config.yaml
bias: "all"
extras: ["some layers without attention", "local attention windows", "shifted keys", "exclusive self-attention", "value embeddings", "hashed n-gram embeddings", "a smear gate", "an embedding shortcut", "skips across layers", "LayerScale", "capped logits"]
lr: 0.00255
dataset: "wikipedia_en"
Each number is 128 + 32 x the weight over its row's rms, rounded and kept within 0 to 255. Layers, rows and columns count from 0. The size above them is the row's rms in percent of the matrix's.

# layer 7 attention value, 192x192, rms 0.156, rows 113-127, columns 144-191
size [ 61  72  73  64  70  77  60  69  72  76  78  65  79  56  67]
[[136 131 112 168 163 147 135 114 108 130 122 107 160 152 113 143  93  77 152 105 127  70  92 137 158  94 142  87 133 132 175 208  33 130  97 120 156 140 115 130 184 118 108  73  47  49  56 168]
 [111 137 127 160 136 137 131 144 119 174  84 136 147 113 157 158 139  58 120 103  89 130 124 123 170  34  90  78 109 199 126 125 148 122 160 119 122 108 114 102 121 177  99 134 109 118 167 118]
 [106  94  96  73 127 168 109 132  96 103 120  99  78  74 156 148 129 200 107 100 116  91 110  97 123 146 149 137 115  84 142  69 196 116 155 181 141 136 125  86 105  76 145 175 128 170 167 137]
 [154  82 158  92 156 128 133  89 116 115  97 153 122 146 157 170 187 194  78 134  84 137 132  86 111 171 111 145 106 154  91  46 232 167 126  98 105 104 134  99 129 101 153 166 153 165 191 104]
 [121 121 172 120  95 110 129  41 157  97 113 161 134 146 145 130 164 144  99  98 198 114 111 117 122 122 116 187 116 105 125  52  72 125 136 184 182 182 102  67 139 100 144  96 195 161 115 132]
 [ 67 169 102 120  84 133 148 111 118 126  94 119 163 101 155 162 119 138 162 120 115 166 198 111 121 184 157 121  84 132 121 163 191 114 117 109 172 120 132  98 113 118 151 118 137 120  80  77]
 [174 144 132 182 117  99 119 138 148 114 152 123 171 186 138 135 109  63 192 133 167  52 133 120 124  89 139  97 161 146 134 171  71 123  93 118 126 135 140 111 154 121 121  76 135 128 105 127]
 [ 60 152 142 159 180  64 120  89 117 118 121 167 167 157 158 120  87 130 150 123 116  87 175 157 112 115  92 129 145 146 156 161 183 140 142 105 170 132 146 158 138 149 114 114 138 148 114  84]
 [167  85 114 106 109 162 155 180 121 132 102 106  95 103  97 108 164 177 110 198  80 188 171 103  90 120 132 163 101 173  68  95 140 116 181 146 123 116 131 112 126 157 146 179 165  80 145  99]
 [152 140 177 110 127 144 137 140 128 100 147 126 142 160 107 102 136 131 142 206 106  73 119  98 125 188 137 133 171 112 109 147 121 103 144 140  68 136  86 158 126  70 154 128  97 103 109  70]
 [117 104 145  94 125 182 131 117 150 110 122 131  97 149 166 101  93 155 143 131 100 147 196 172 130 173  83 134 152 122 147 169 183 111 147 155  92 166  92 144 131  32  89  95 140 133 108 152]
 [ 80 151 116 121 104 161 115 116 141 157 164 119 164 161  96 104 105  77 124  99 101 105 165 174 133 207 112 186 102  91 204 149 120 125 108 120 158 140 143 100  93  82 150 122 122 115 152 152]
 [119 147 140 130 121 103 122 137 188  94 129 128 126  88 146 131 139 151 115 126 123 135  82  91 117 156 114 167 148 126 103 105 107 140  97 146 140 124 142 125 121 143 188 136 154 164 156  15]
 [119  87 169  93 138  88 142  99 138 102 198 142 138 113 116 162 161 173  45 121 115 114 121 145 104 189 149 124 167  66 107  65 105 108 160 122  98 159  99 114  87 134 116  89 129 188 167  95]
 [174 137 137 123 143 155  87 143 135 171 101 117 107 116  64  96 109  56 167 225 181 123 131 155 170 136  88 139 113 130 165 164  83 113 145 132 156 120 164 186  95 187 149 126 113 106 109  74]]
# layer 7 attention output (transposed), 192x192, rms 0.158, rows 113-127, columns 144-191
size [ 57  64  79  61  63  67  56  61  67  70  69  64  64  46  56]
[[146 116 171 127 131 120 131 149 134 142 130 174 159 109 112  97 170 185 129 113 113 221 103  92 126 121  78 114 163 127 113 132 152 138 193  32  88 146 166 130 132 126 139 117 147 197 109 106]
 [ 77 108 100  86 104 153 183 115 118 128 112 119 158 203  64 159 112 128 100  99 119 104 114 144 142 127 128 118 142  91  60  97 108 142  89 167 137 131 126 148 124 133 128  86 191 122  96  64]
 [131 177  85 145  80  76 160 171 129 149 152  58 173 158 218  99 106 125 122  98 120 123 147 109 161  76 105 128 147 161 129 162 101 127  77 174 205 132 159 117 145  97 126 105 112 100 132 143]
 [111 207 101 122 119 133 127 136 133 126 122  97 121 167 146 161  89 139 165 184 125  80 161 123 156  97 153 115 119 144 180 178  84  67  73 156 149 152 141 169 116 143 161 164  98 157 176  95]
 [104 117 113 136 146 143 126 179 103  78 124 113  89 141 126 126 104  79 132 124 138 108 162 175 123 157 149 113 157 122 122 154 147 119  82  76 111 133  72 133 138 127 146 154 134 116 169 117]
 [197 123 157 125 148  86  55 205 115 172 169 152 138 142 161  54 153 142 159 134 150  99 130  86  73 108  75 114 151 152 132  65 133 139 143 120 149 111 126 142 168 116 132 165 138  90 214 224]
 [ 97  83 143 115 143 126 129 119 135  99 102 142 108  71 107 117 157 198 151 144 135 168 114 152 118 177 124 147 111  77 119 102  92 139 182  79  81  79 143 147 141 136 123 200 140 126 110 148]
 [191 100  90 163  77 200 106 141 150 127  93 160  67 130  67 120 140 105 143 116 144 146  94 132 125 157 110  86 157  57 189 101 135 149 158 153 122 124  91 145 105 111 158 168 157  84 143 123]
 [170 116 141  93 123  87  43 127 172 183  76 118  67 159 141 137 138 145 162 104 191  63 115 102 127  87 125  78 132 180 127 187 161 114  79 165 135 132  89 115 177 111 102 100 132 145 105 156]
 [211  88 153 144 169 112 150  78 155 165 208 157 134  62 120 105 132 199 146  88 159 141 135 122 142 160 132 138 108 131 184 132 144 116 145 136 170  87 135 146  95 124 123 144 144 168 180 101]
 [167  83 125 110 138 124 136 112 150  95 191 144 158 113 163 153 127  77  58  69 137  85  93 128 144 131 151 133  78 170 132 161 175 106 151  87 142 100 116  82 153 124 143 127 102 153 156 118]
 [ 89 128 139 192 176 100 156 141 137 118 150 118 195  82 194 166 147 175  80 101 147 106  69 139 142 140 142 119 104 158 113  92  69 151  67 137 120 155 172 151 178 127 130 103  76 138 112 104]
 [135  81 148  91 171 140 117 115 115 164 105 147  70 124  92 133 114  77 158 173 116 137 149 180 140 132  84 174 135  71 175 163 134 163 168 145 191 111  92 102 109 114  50 170 183  93  99 150]
 [169 153  94 161 117 114 150 115 138  63 215 135 116 139 122 114 131  38 123 144  69 120 157 136 131 165 108 153 120 161 160 148 133  89  96 152 163 114  83 123 147 144 151 174 132 129 141 172]
 [ 82 118  99  76 116  89 134 125 172 136  91 140 148 134 135 166  48 123  98  79 170 178 128 118 137 126 191 146  89  71 121  98 174 172  94 136 157 100 142 192  56 129 136  79 115 137 126 126]]
# layer 7 attention query, 192x192, rms 0.158, rows 128-181, columns 144-191
size [ 87  94  76 115 129 106  94  92  96  95  88  93 104  94  86  98 126 138 149 166 126 101  95  92  93 105  96  94  88  96 104 104 106  97  92  95 106  88  88  96  94 108 104 106 107  81  98  94  97  87  97  97  85  91]
[[168 166 166  68 145  99  93 164 107 121 144 160  76 124 149 139  74 180 128  91 114 143 101  83 160 109 152 116 152 101 113 125 113 169 151 191 136 119 124 159 101 134 102 167 126 123  67 145]
 [121 134 118 105 160  86 106 151 123 145  99 142  88 155 167 163 103 165 101 113 148 140 107  96 151 138 154 107 132 148 119 112 162 176 179 163 139 115 123 111 131 125 128 126 106 144  95  96]
 [190 119 123 144 106 194 136 128 139 133  74  72 127 151  96  98  82 115 158 117  78 115 133 110 116 143 118 129 169 122 157 148 120  80 121 118 156 138 122 160 140  91 124 142 168 100 145 134]
 [ 84 103  93 156 163 160  76 153 170 158 130 125 151  95 141 132 100  75  82 160 140 103 148 136 134 156 169 144  90 131 106 124 140  67  97  92 145 154  62  96 117  63 135 142  97 158 159 139]
 [227 145 144 127 101 199  55 139 142  92  83 171  94 145 119 125 136 206 151 103 134 102 153 103 101 109 121 112 172 141 143 117 157 144 142 181  57 123  96  91 145 118 176 140  98 187 120 144]
 [146 171 129 105  83  96 121  90  61 129  94 148 173 110 152 128 126 115 169 122 156 124 113 143  80  83 129 137 120 146 121 113 101  52 135 131 157 162 128 155 116 150  81 144 127 191 138 139]
 [171  79 145 155 137 185 100 111 164 112 134 131 139  89  91 109 129 161 153 147 156 103 127 112 102 131  85 119 168  94 162 116 158  86 153 141 155 148  34 131 132 159  56 127 148 124 168 125]
 [124 167 176 115 160 127 178 125 148  95  94 175 132  93  84  95 145 125 163 126 102 204 119 144 129  77 158  99 184 115 140 181 123 103 174 100 173 112 134 157  48 206 131 119 134  97 184 116]
 [ 93 119 101  84 124 107 136 189 104 131 130  66 113 105 151 151 114  80 121 111 132  92 145 146 164 195 106 212  66 133 113 122  92 145 101 119 102 105 162 141 187 137 110 130 146  78  77  89]
 [124 127 154 171 186 186 156  89 115  93 115 166 155 160  60  91 108 104 122 110 133  82 129 123 100 146 131 171 118  93 167 147 110 104 129 136 100 103 142 194 110 140 135 121 157 136 125 113]
 [ 96 105 123 129  93 122 100 112  80 131 113 129 120 142 129 184 120  84  94 156  89 158 148 152 134 129 114 107  72 132 133  94 149 114 128 110 128 135 105 119 155  97 160 115 144 174 123 149]
 [150 126 166  92 161  94 166 106 117 139 120 166 117 152 140 137  76  84 146 124 154 115 113 181 162 122 116 178  92 108 156 187 120 106 189  83 140 114 210 170 134 209  79 119 145 134 144 112]
 [ 81 168 145  89 103 118 104 172 155 146  99 132  73 128 152 135  86 178 105 117  70 113 171  60 131 102 150 134  98 104 118 127  97 121  85 111 173 169  98  73  67 106 180 176  63 126 105  90]
 [109 117 103 113 148 151  43 131 127 189  81 102  92 206 101 137 127 135 137 124  95 119 126 102 100 136 100 126 103 137 161 132 117 152 180  98 157  74 131 127 121 127 134 112 190 147 149 124]
 [ 72 232 134 160 152  99 162 195 134 160 109 156 135  71 151 133 136 110 169 176  87 158  97 106 175 128 180 184 134 131 109 144 131 127 181 194 132 143 141 149 107 172  96 123 172 106 146  85]
 [109 144 114  83  99 157  87  86 115 146  22  81  92 109 168 123 158 136  83 154  49 139 138 166 125 190 103 113 158 144 102 115 103 190 110  98 104  93  78 115 108  96 156  87 142  97 131 138]
 [ 66  70 105 151 154 163 195  59 150 143 107  93 164 167  99  69 147  90 118 145 108 137 145 120  93 146 118 154 137  87  59 172 130  99 153  92 159 137 128 126 122 117 128 121 128 112 151 125]
 [ 61  87 111 170 143 128 186  98 157 170 119  94 174 147 105  90 142  88  78 161  98 119 135 117 130 174 137 137 129  96  77 147 123  90 140  81 193 142 124 133 132 116 130 123 162  96 181  88]
 [227 149 147  58 140 130  70 134  75  87 135 138  84 115 141 150  84 163 183  90 144 134 109 129 117  90 120 113 153 134 169  94 138 156 153 186  67 113 126 132 131 135 104 144 131 146  79 164]
 [ 40 116 118 178 116  79 173 144 160 180 131 114 165 141 139 122 147  90  74 174 102 141 145 154 144 181 167 175  91 126 122 185 120 106  76  66 223 157 172  95 141 136 151 106 138 126 180 120]
 [224 150 135  98 118 140  76 142  93  78  72 178 112 124 108 116  97 177 157  80  96 163 134 143  91 134 129 153 132 174 176 116 116 129  80 184 101 140 127 101 114 131 143  81 154 140 115 138]
 [169 109  99 113 106 108 106 133  46 151  43 105 127 116 161 129 104  95 127 113 116  99 124 124 112 135 106 134 105 192 116  92 127 130 144 130 180 143 125 115 169  73 121 148 132 144 139 139]
 [114 159 105  94  90 106 105 118 154 155  94  80 163 115 139  80 176 133 161  86 144  98 123  94 114  90  85  62 143 164 174  95  80 122 153 174 121 165  89 145  92 154 116 114 170  83 182 113]
 [191 137 134 138 116 144  96 120  72 170 141 131 128  67 151 142 114  99 106 156 207  37  75 116 146  82 140 138 117 133 164 113  97 107 164 146 121 170  35 161 111  70  91 161 173 131 177 106]
 [130 110 142 127 137 157 151 131 130  81 144 165 106  72 126 127 138 132 127 141  99 147 128 114 138 128 138 183 193 131 141 147  96  86 129 113 100 125 116 188 111 149  64 136 179  63  73  79]
 [ 91  96 151 136 194 133 128 118 117  95 125 116  75 121 125  97 134 178 116 152  75 103 129 167 127 204 132 128 151 131 102 166 117 159 124 109 110 108 156 145  95 199 115 160 139  96  94 142]
 [199 126 152 174 154 165 129 185 184  78 230 152 120 132 114 112 154 147 161 143 180 160 185 164 137 128 183 118 146 113 110 124 164 127  98 149 157  92  82 147 115 165 188 143 112 146 136 114]
 [160 167  95 132 119 210 109 124  62 155 111 159 136 111 224 110 133  78 170 127 175 121 150 161 117 118 156 123  37 143  86  97 136  93 142 149 207 115  86 156 103  77  85 140 147 159 187 112]
 [137 126 137 129 143 112  52 150 162 136 115 162 111 125 134 120 102 117 142 112 101 119 139 129 104 104 122  90  75 175 131 142 139  89 116 135 102 105 165  86 131 125  26 181  55 200 101  66]
 [106  94 145 156 156 123 101 128 151 172 179 109 119 170 164 133  63 157 118  82 116  95 103 160  92 152 103 153 111 179 159 193 114  99 145 138  94 135 211  94 133 161 113 112  87 159 119 163]
 [155 154 150 147 132  85 172 144 127 145 109 143 169  72 157 146 159  77  94 154 150  86 161 118 178  73 139 125 165 193 142 117  44 155 102 147 117 153 106 165 107 140 156 163 113 125 123  85]
 [118 114 110 127  95  69 141 147 115 140 141 131 157 110 185 179 128 135 116 161 105 119  82 178 132 179  89 168  83 139 134 167 150  87 158 135 108 146 138  83 162 153  70 119 110 164  88 182]
 [157 100 134 142 101 171 149 134 111 168  92 119  93 162 142 136 133 140 164 161 178  86 184 108 121 127 163 100 124 153 156 122 173 134 161 145 156 153 108 136 113 112 149 109 163 125 147 156]
 [123  82 160 131  86  80 130 204 156 102 183 132  97  73  79 135 169 134 143 107 153 175 101 106 149 147 107 133 108 117 133 131 133 145 117  99  82 133  97  97 159 149 162  90 155 167  76 177]
 [169  84 110 162 137 116 105 128 139 123 150 136 172 119 130 149 161 200 141 148 146 152 113 127 114 119  99  95 187 125 147 115 176 109 142 142  87 182 122  95 208  94  92 148 118 156 109 201]
 [213 118 148 139 137 196 120 128 133 115  60 124 117 128 121 159 132 100 192 157 149  49 167 122 120 104 150 172 148 175 116 129 130 149 143 105 126 125 119 121 131 144 127 110 153 116 143 122]
 [134 131 126 113 146  91  95  71 162 155 122 137 107 158 126 145  98 176 102 114  33 112  93 161  77 156  83  75 140 158 119 109  99  92 119  76 125 125 165 147  95 144 112 116 124 168 150 108]
 [101 157 180  94 122  41 107 190 172 112 114 116 132  73 167  92 138 119 138 110 156 107 136 102 133 111 106 182 132 145 162 190  70 173 174 122 133 164 137 129 116 143 109 152 139 123 121  95]
 [ 95 146 113 153 175 133 110 121  97 133 155 151 105  74 166 158 139 147 115 146 156 100 127 162 115 133 182 153  71 141 106 170  57 136 161 183 140  72 108  78 141 101 125 149 122 103  94 127]
 [125 124 147 122 147 112 119 101 151 144  90 148  87 114 157 129  99 176 107 145 121  94 151 140 127 132 122  89 152 117 136 185 109 156 166 140 156 132 101 113  74 150 133  73 157 111 122 149]
 [171 146 111  94  90 171 123 162 135 127 111 127 101  84 145  82 102 174 166 146 133 163 140 102 121  80 185 133 179 137 162 160 118  98 121 105 177 136 129 181  92 135  54 132 152 118 146 103]
 [ 78 112 186  84 159  69 206 126 163 121 147 107 144 164 103 131 201 108 140  94 141 156 136 129 188 162 100 132 138 101  93 141 156 193 154 121 105 103 165 140 124 169 165  67 108  67 114 162]
 [ 98 105 140 142 149 177 133 122 153  79 167 134 117 126 107 141  81 127 144 156  92 149  46 148  90  89 142 136 155 122 163 128 127 126 134 102 152 118 112 129 116 207 125 158 128  83 193 102]
 [113  83 125 128 172 112 107 143 159 167  94 143 115 123  77 116 135 143 165  78 131  49 142 130 134 157 178 196  76 152 123  93 142 132 105  85 109  70 167  77 155 148 131 151 144  98 126  89]
 [ 91 138 137 140 141 108 138 118 166 138 197  81 150 176 118 142 173  93  85 150 146 148  83 106 141 111 126 102 156 118  96  89 165 200 118 173 121 137 128 148 168 132 155 121 126  88 143 155]
 [121 116 164 110 160  91 138 132 157  87 179 110 136 140 101  93 152 111 111  77 122 100 192 133 149 158 118 131 122 133  73 126 127 150 165  95 105 138 100  80 139  75 201 138  90 123  77  97]
 [159 117 144 125 111 141 111  60 136 121 143  75 193 139 134 144 127 170  98  89 158 175 125 146  92 107 139  91 122 141 165 113 137  95 151 161 163 133 131 126 150 150 118 185 144 203 133 112]
 [130 158 166 119 184 125 211 112 171  90 171 170 104 115  60 164 140 127 145 156 109 152 150 108 114 117 139 115 178  90 131 158 139 114 150  70 126 132 108 150  79 192 149 101 124 100 135 108]
 [153 160 147 108  98 128 124 165 156  69 159 122 131  91 151  57 148 111 136 115  97 145 201 187 171 112  92 149 130 179 134 133 169 121 103 126  86  96 134 199 154 120 132 144 102 108  69 101]
 [147 103  57 123 110 147 126 147 130 101 137 142 170  91 140  66 154 207 129  95 112  92 129 130 145 132 148 153  92 150 102 113 116 105  74  77 162 103 143 128 115  87 160 107 132 150 142 180]
 [133  90 176 123 150 106 159 131  92 187  67 139 107  79 118 162 107 130 160 135 167 102 110 125 126 120 140 218 131  99 189 165  90 162 141 101 133 133 145  84  61 138 130 151 117 125 134 129]
 [171 110 122  83 142 117 144  79 129  76 165 161  91  63 126 101  76 179 130 133 126 104 116 160  91 143  89 172 159 119 101 180  99 139 123 126  91 152 125 140 134  93  61 138 136  98 143 164]
 [128 134  96  85 109  85  73 168 111 124  82 142 130  70 164  90 106 119 154 101 115 133 126 160 163 139 122 156 114 120 104  89 124 147  74 163  80  93 187 125 188 133  49 129 111  77  99 124]
 [ 96 153 125 113 143  87 135 182 157 125 158  80 163 176 118 138 183 144 141  86 100 185 173 175 160 176 122 153 135 155 108 134 156 187 147 110 124  99 157  85 151 124 226 113 118 129 104  98]]
# layer 7 attention key, 192x192, rms 0.156, rows 128-181, columns 144-191
size [120  85  72 133 148 120 115  97 104  99  90  97  92  94 103  96 111 118 128 109 128 109  97  99  81 104 100  98  90  87  98  94 103 101 102 103 101  93  81  96  83  82  92 102  80  79 104 100  99  97  92  98  91  93]
[[187 170 192 123  90 139 111 119 117  88 163 131  96 159 121 176  95 125 186 116 162 118 136 158 134  97 122 127 132 145 175  91 151  98 126 151  86  90 160 117 105 153 175 107 189 136  99 149]
 [157 110 106 105 125 124  98 103 115 114  79 132 135 111 130 100 108 157 127 116 102 114 167 128 123 117  94 185 110 150 105  94 130 121  73  86  33  78 113 121  80 134 141 128 126 185 175 116]
 [ 67 129 151 128 131 100 160 104 139 105 217 165 118 172 116 190 146 121 132 159 169 142 130  68 116 103 159 139 151  72 118 130 169 124 213 172 154 135 126 100 159 148 135 128 134  88  76 141]
 [112  75 105 200 129 143  85 118 142 147 119 146 184 118  89 136 119 100 127 139 145  97 141 131  69 171 130  86  85 131 187 138 153  95 100  75 133 181  88 107  95  86 169 126 112 172 168 104]
 [137  67 122 157  94 150 119 144 123 114 126 101 200 157 126 199 161  86 155 126 140 114 175 137 138  85  92 127 166 134 108  94 157 149 111 109 106 115 120 105 172  95 170 123 131 163 139 152]
 [130 112 124 134 113 121 100 131 136  87  79 154 175 147 119 108 159 120 144 120 127 209 145 110 142 109 136 115 180 113 103 136 142 115 124 166  93 129 125 122 107 137 147 119 114 165 197 136]
 [156 121 132 156 139 103 122 137  88  45 132 156  99  79 136 128  59 182 116 148 115 109 141 131 108 104 137 123 131 130 124 153 170  84 165  95 126 178 119 155  99 130  86 143 122 148 145 166]
 [ 98 104 177 107 113  93 142 136 166  90  83 154  51 170  98  82 140 128 127  63 140 179  94 148 116  87 171 139 149 138 140 109  93  95 160 126 159  92 160 172 138 221 108 157 100 137 130 143]
 [ 98 152  97 139 137 164 110 158 157 175 170 126 176 135 144 137 128 108  82 144 125  73 106  87 180 184 130 198 119 103 139 145  96 144  74 116 127 142 128 131  97 118 162 117 108  73  83  90]
 [ 97 111 142 120 168 104 114  80 147 120 123 127 112 141  50  97 109 139 123  97 120 106 131 179  57 106 112  83 147 151 133 118 140 100 154  88 126 125 152 115 121 142 116 154 145 126 138 123]
 [145 157 154  89 142 141  67 123  50 162 141 156 161 117 130 152 156  97 105  87 132 140 128 151  96  83  95 103  48 168 129  88 141 113  68 140 125 184 129 108 139  94 137  81 101 201 104 148]
 [124 107 169 113  92 120 107 149 133 154  68 178 179 157 123 161 122 134 139 115 162 150 110 128 102 105 132 135  97 131 149 115  75 140  64  43 151 128 150 120 110 136  93 102 100 132  99  92]
 [129 178 131 107 146 125 159 116 124 158 123 159 129 154  69 211 137 144 126 130 102 126  98 124 145 127 107 119  93 109 106  99 121  60 143 132 167 137  96 150  59 148 163 140 108 108 100 130]
 [102 120 110 110 119 171 107 193 151 132  93 117  62 199 132  72 129 121 127  83 152 114 169 131 105 143 174 115 130 159 147 144 151 214 149  84 231 115 135 128 141 132 148  75 124  72 113  91]
 [129 113 124 155 144 137 147 153 176 159 167 165 150 100 120 141 147  95 107 116 109  89  98 150 176 136 153 145 175 153 112 144 100 142 127 191 162  90  98 159 107 161 127 137 108 116  66 100]
 [114 186 129 120 130 129 151 172  99 148 161 101  61 156 126 108 106 166  67 134 177 183  89  82 123 149 112 184 102 143  95  80 145 123 133 170 138 139 108 140 123 127 120 124 153 160 147 126]
 [114  88  83 157 128 178 120 110  88 146 145 142 165 119 121 120  93 105  92  91  76  62 172 121 147 161  89 144 106 178 134  86 144 117  73  72 128 135 109  64 130 102 155 113 118 129 176  82]
 [100  74  88 162 162 170 153  96 133 167 137 153 165 132  70 104 109 108 133 144 126  89 164 145 108 203  96  70  80 140 136 126 148 109 120 104 197 148  78  86 105 129 130 117 129  99 142 108]
 [165 155 138  44 132 104 130 143  93  82  94 120 100 123 159 155 153 176 137  81 169 143 116 122 145  68 108 155 154 120 146 121 132 180 149 136  65 111 195 144 150 161 114 137 141 152  93 162]
 [137 128 139 208 128 124 159  93 185 211 130 158 131 160  95 135 122  94 131 192 178 108 154 161 132 183 179  85  93 103 173 183 118 105 136 112 172 147  92 157  97 153 157  99 164 114 128 106]
 [114 124 103 157 116  78 106 179 159 134 119 114  84  85 118  92 117 153  85 126  53 167 125 116 142 130 154 201 138 135 130 173  79  82 136 119 119 147 128 151 132 127 116 168  90 128 142  76]
 [107 109  87 120  81 127  94 177  86 182  95 163 147  79 129 111 163  88 115  98 153 128  98 139 133 134 129 111  90 177 137 124 126  96  44 130 141 169 135  85 144 133 166  62  87 153 177 139]
 [139 125 111 154 176 104 113 146 110  93 114 115  33 125 120  95 195 169 120 121 112 119 145 141 144 120  78 107 159 159 139 121 140 148 156 138 164 159  71 172 127 134 118 142 143  96 172 113]
 [136 171 144 109 134 170 134  97 101 167 129 169  94  77 209  80 104 137 112 133 148  87 133 124 159 157 172  95 107 148 114 118  97 123 139 182 171 161 117 170 100  99  87 153 100  79 125 119]
 [109 150 139 168 158 116 157 113 146 146 140 132 127  62 122 162 111 191 108 150 150 124  79 139 153 151 178 135 107 111 159 161  70 153 159 143  71 139 177 121  92 172 151 184 185  80  55 124]
 [126 117 151 155 205 134 121  97 113 135 163 131 138 123 127 177  85 177 126 106 201 111  81 115 124 116 129 115 136 115 144  80 116 186 143 113 106 117 109  68 128 137 128 155 151 123  70  94]
 [201 118 161 151 142 118 156 135 155  95  94 144 145 101 134 122  97 122 137 137  99 134 158 188 129 124 135 132 118 110 131 122 138  91 184  99  62  91 134 147 136 155 129 176 147 148 113  40]
 [131 147 138 136  84 200 134 124 119 152 138 155 165 181 129 135 138  72 122 153 177 155 160 116 115 139 158 125 139 135 123 107  67 130  93 169 168 148 106 166 117 141 136  71 144 124 255 106]
 [199 129 123 173 109 121 163 167  83 160 105 196  86 115 134 157 142 150 161  92  96 193  99 140 107 129 158  91 129  93 156 107 178 123 130 137 104 122 185 105 135 164  73 146 110 148 133 134]
 [165 122 125 176 134  90 123 142 134 186 153 125 141 201 116 162 118 186 147  86 143 108 161 145 104 137 190 147 133  75 112 129 181 160 125 107 143  95 150  73 167 104 119 120 147 149 112 115]
 [155 127 177 141 131 109 139 149 110 196 122 154 179  90 124  91 184  72 102 113 105  88 138 130 190 129 139  66 159 138 166 138 147 114 113 133  61 140 112  90  94 113 143 177 105 146 157 140]
 [168  75 111 132  50 122 172 171 166 155 133 131 185 102 189 135 123 152 106 129 152  99 121 112 179 155 184 184 152  91 150 166 108 120 103 126 117 156 146 103 143 133 119  70 132 157  88 135]
 [140 120  92 102 112 137 156 117 104 151 107 113 118 212 110 119 130 123 138  91 140  78 174 102 131 134 161 107 141 156 137 151 158 131 132  80 184 128 152 115 105  36 185  76 175 111 144 172]
 [125 140 157  99 103 117 143 152 139  72 173  87 102  89 178 147 124 129 117 138 139 157 137 124 175 159 165 152 109  83 150 132 106 192 117 109  86 154 120 151 178 127  96 141 164 165  72 127]
 [144  93  75 146 155 140  77 151 123  86  46 103 129  71 144  87  71 181 137 130 137 119 137  97  87 104 144 145 168 161  94 150 168  95 166 145  92 151 140  99 135  94 125 192 107 183 106 195]
 [116 101 125 166 125 103 121 152  98 117 166 194 110 114 113 154 100 171 131 119 124 129 177 155 143 147  99 147 139 150 117 129 180 113 141  79  99 124 129  52 174 132 113 145 125 151 107 106]
 [172 130 136 154 154 118 157 135 108  94 127 105  79 123 144  90 101 151 162 112  90  95 126 113  92  52 145 121 142 129 113 115 122  89 103 130 151 166 137 142 116 170 100 136 102 115 117 107]
 [127 120 117 157 148  27 106 132 185 127 129 136 166 159 106 155 194 164 124 135  70 143 110  66 185 162  97 133 147 125 128 187 148 134 182 139 138 128 132 124  96 141 113 168 116 107 152  80]
 [137 161 120 133 114 154 173  87 164 184 177  79 113 196 126 144 101 145  83 116 127 122 159 140 157 220 188 144 164 103 123 169  94 186 151 143 180  71 128 141 137 134 145 130 195 115 112 131]
 [157 155 150 140 161  82 127  75 131 172 117 155  99 156 139 156  97 184  96 135 118  81 162  97 138 119 111 102 141 145  89 162 121 130 188 115 196 100  52 103 114  89 114  94 107 101 126 142]
 [156 154 118 162 122 107 158 140 167 105  95 136 116 166 124 110 120 136 132 169 113 203 112  57 153  98 179 130 135 109 159 156 155 148 189 142 116 120 196 156  91 199 117 167 160 105 150 117]
 [118 103 157  87 159 147  70 134 125 108 159 135 162 132 146 107 143  71 104 123 151  99  98 136 146  99  70 180 108 137 127 105 133 123 107 120 111 127 128 117 141  81 119 108  87 158 127 142]
 [138 123 176  92  83 154 159 119 150 135 128 161  85 157 118 148 139 158 125 143 111  84  99 137 101 169 143 124 170 133 150 115 114  77 102 121 158 147 158 213  76 188 105 153 166 119  70  88]
 [ 50 137 100 100 119 187 119 126 105 153 142 157 131  89 164 122 103 120  81 125 110 121 103 106 124 209 149 156 174  84  84  64 120 107 132 104 167 114 167  64 112  94 125 152  76  40  81 118]
 [103  96 111  83 161 125  72 115 109 129 129 122 169 106 130 150 155  88 100 135 136  47  80 138 144 130  49 112 145 147 153 114 150 118 110 168 135 136  83  95 146  56 123 118  90 138  98 148]
 [107 139 106 108 134 152 113 152 108 146 175 114 142 106 109 148 145  83 138 108  98  90 136 165 184 115 160 127 137  83 132 141  74  52 104  99 113 126 118 108 139  82 144 162  71 111 122 110]
 [172 134 122 155 103  85 101 159 107 124  70  95 140 102  72  92  92 136  76  83  89 171 155  92  98  87 109 143 147 121 115  93 157 126 150 136 132 155 160 138 136  91 134 161 120 153 202 105]
 [127 161 181 103 115 114 144  99 192  96 166 131  64 146  81 134  82 103 147 139  55 108 133 156 140  88 174 141  93 130 106 162 100  81 153  92 152 110 117 150  89 153 129 151 120 109  92 138]
 [191 142  95 131 170  93  89 165 119 124 121 137 122  79 138  79 158 132 147 126  98 140 127  75 100  86  91 160  60 122 130 141 135  42 146 139  89 119 134 116 153 144  96 181 105 140  69  56]
 [121 154 142 165 147 151 120 110  99  53 149 153 146  98 115  85 105 134 142 121  84 108 138  72 109 104 151 186 158 139  70 125 101  79 115 119 142 140  65 142 121 174  93 156  98  92 178 123]
 [106 151 165 123 106 146  99 122 129 159 182 143 111 158  99 132  55 149  78 123 154 147 138 145 128 207 157 166 101 117  67 117 164 168 163 113 153 116 144 126 128  99 135 154 159 146 162 135]
 [183 147  97 172 125 137  88  41 113 137 202  83 111 175 173 140  74 179  88 165 104  97 145  99 144 144 130 174 124 140  97 109  74 116 103 129 149 121  85 153 118 108 104 184 134 109 105 144]
 [124 110  73 151 135 130  79 172  69  94 139 203 123  96 207  91 146 136 127 139 114 160 132  77 136 144 128 167 133  87 117  94 127 159  72 149 107 138 107 117 102 128  82 129  65 140 122 164]
 [116 143 100 155 131 122  95 182 134 152 155 103 146 126  93 114 130 129 104 100  72 116 111 158 147 146 102 226 126 134  89 134 118  99 139 125 129  87 133 142 153  71 155 154 107 142  97  34]]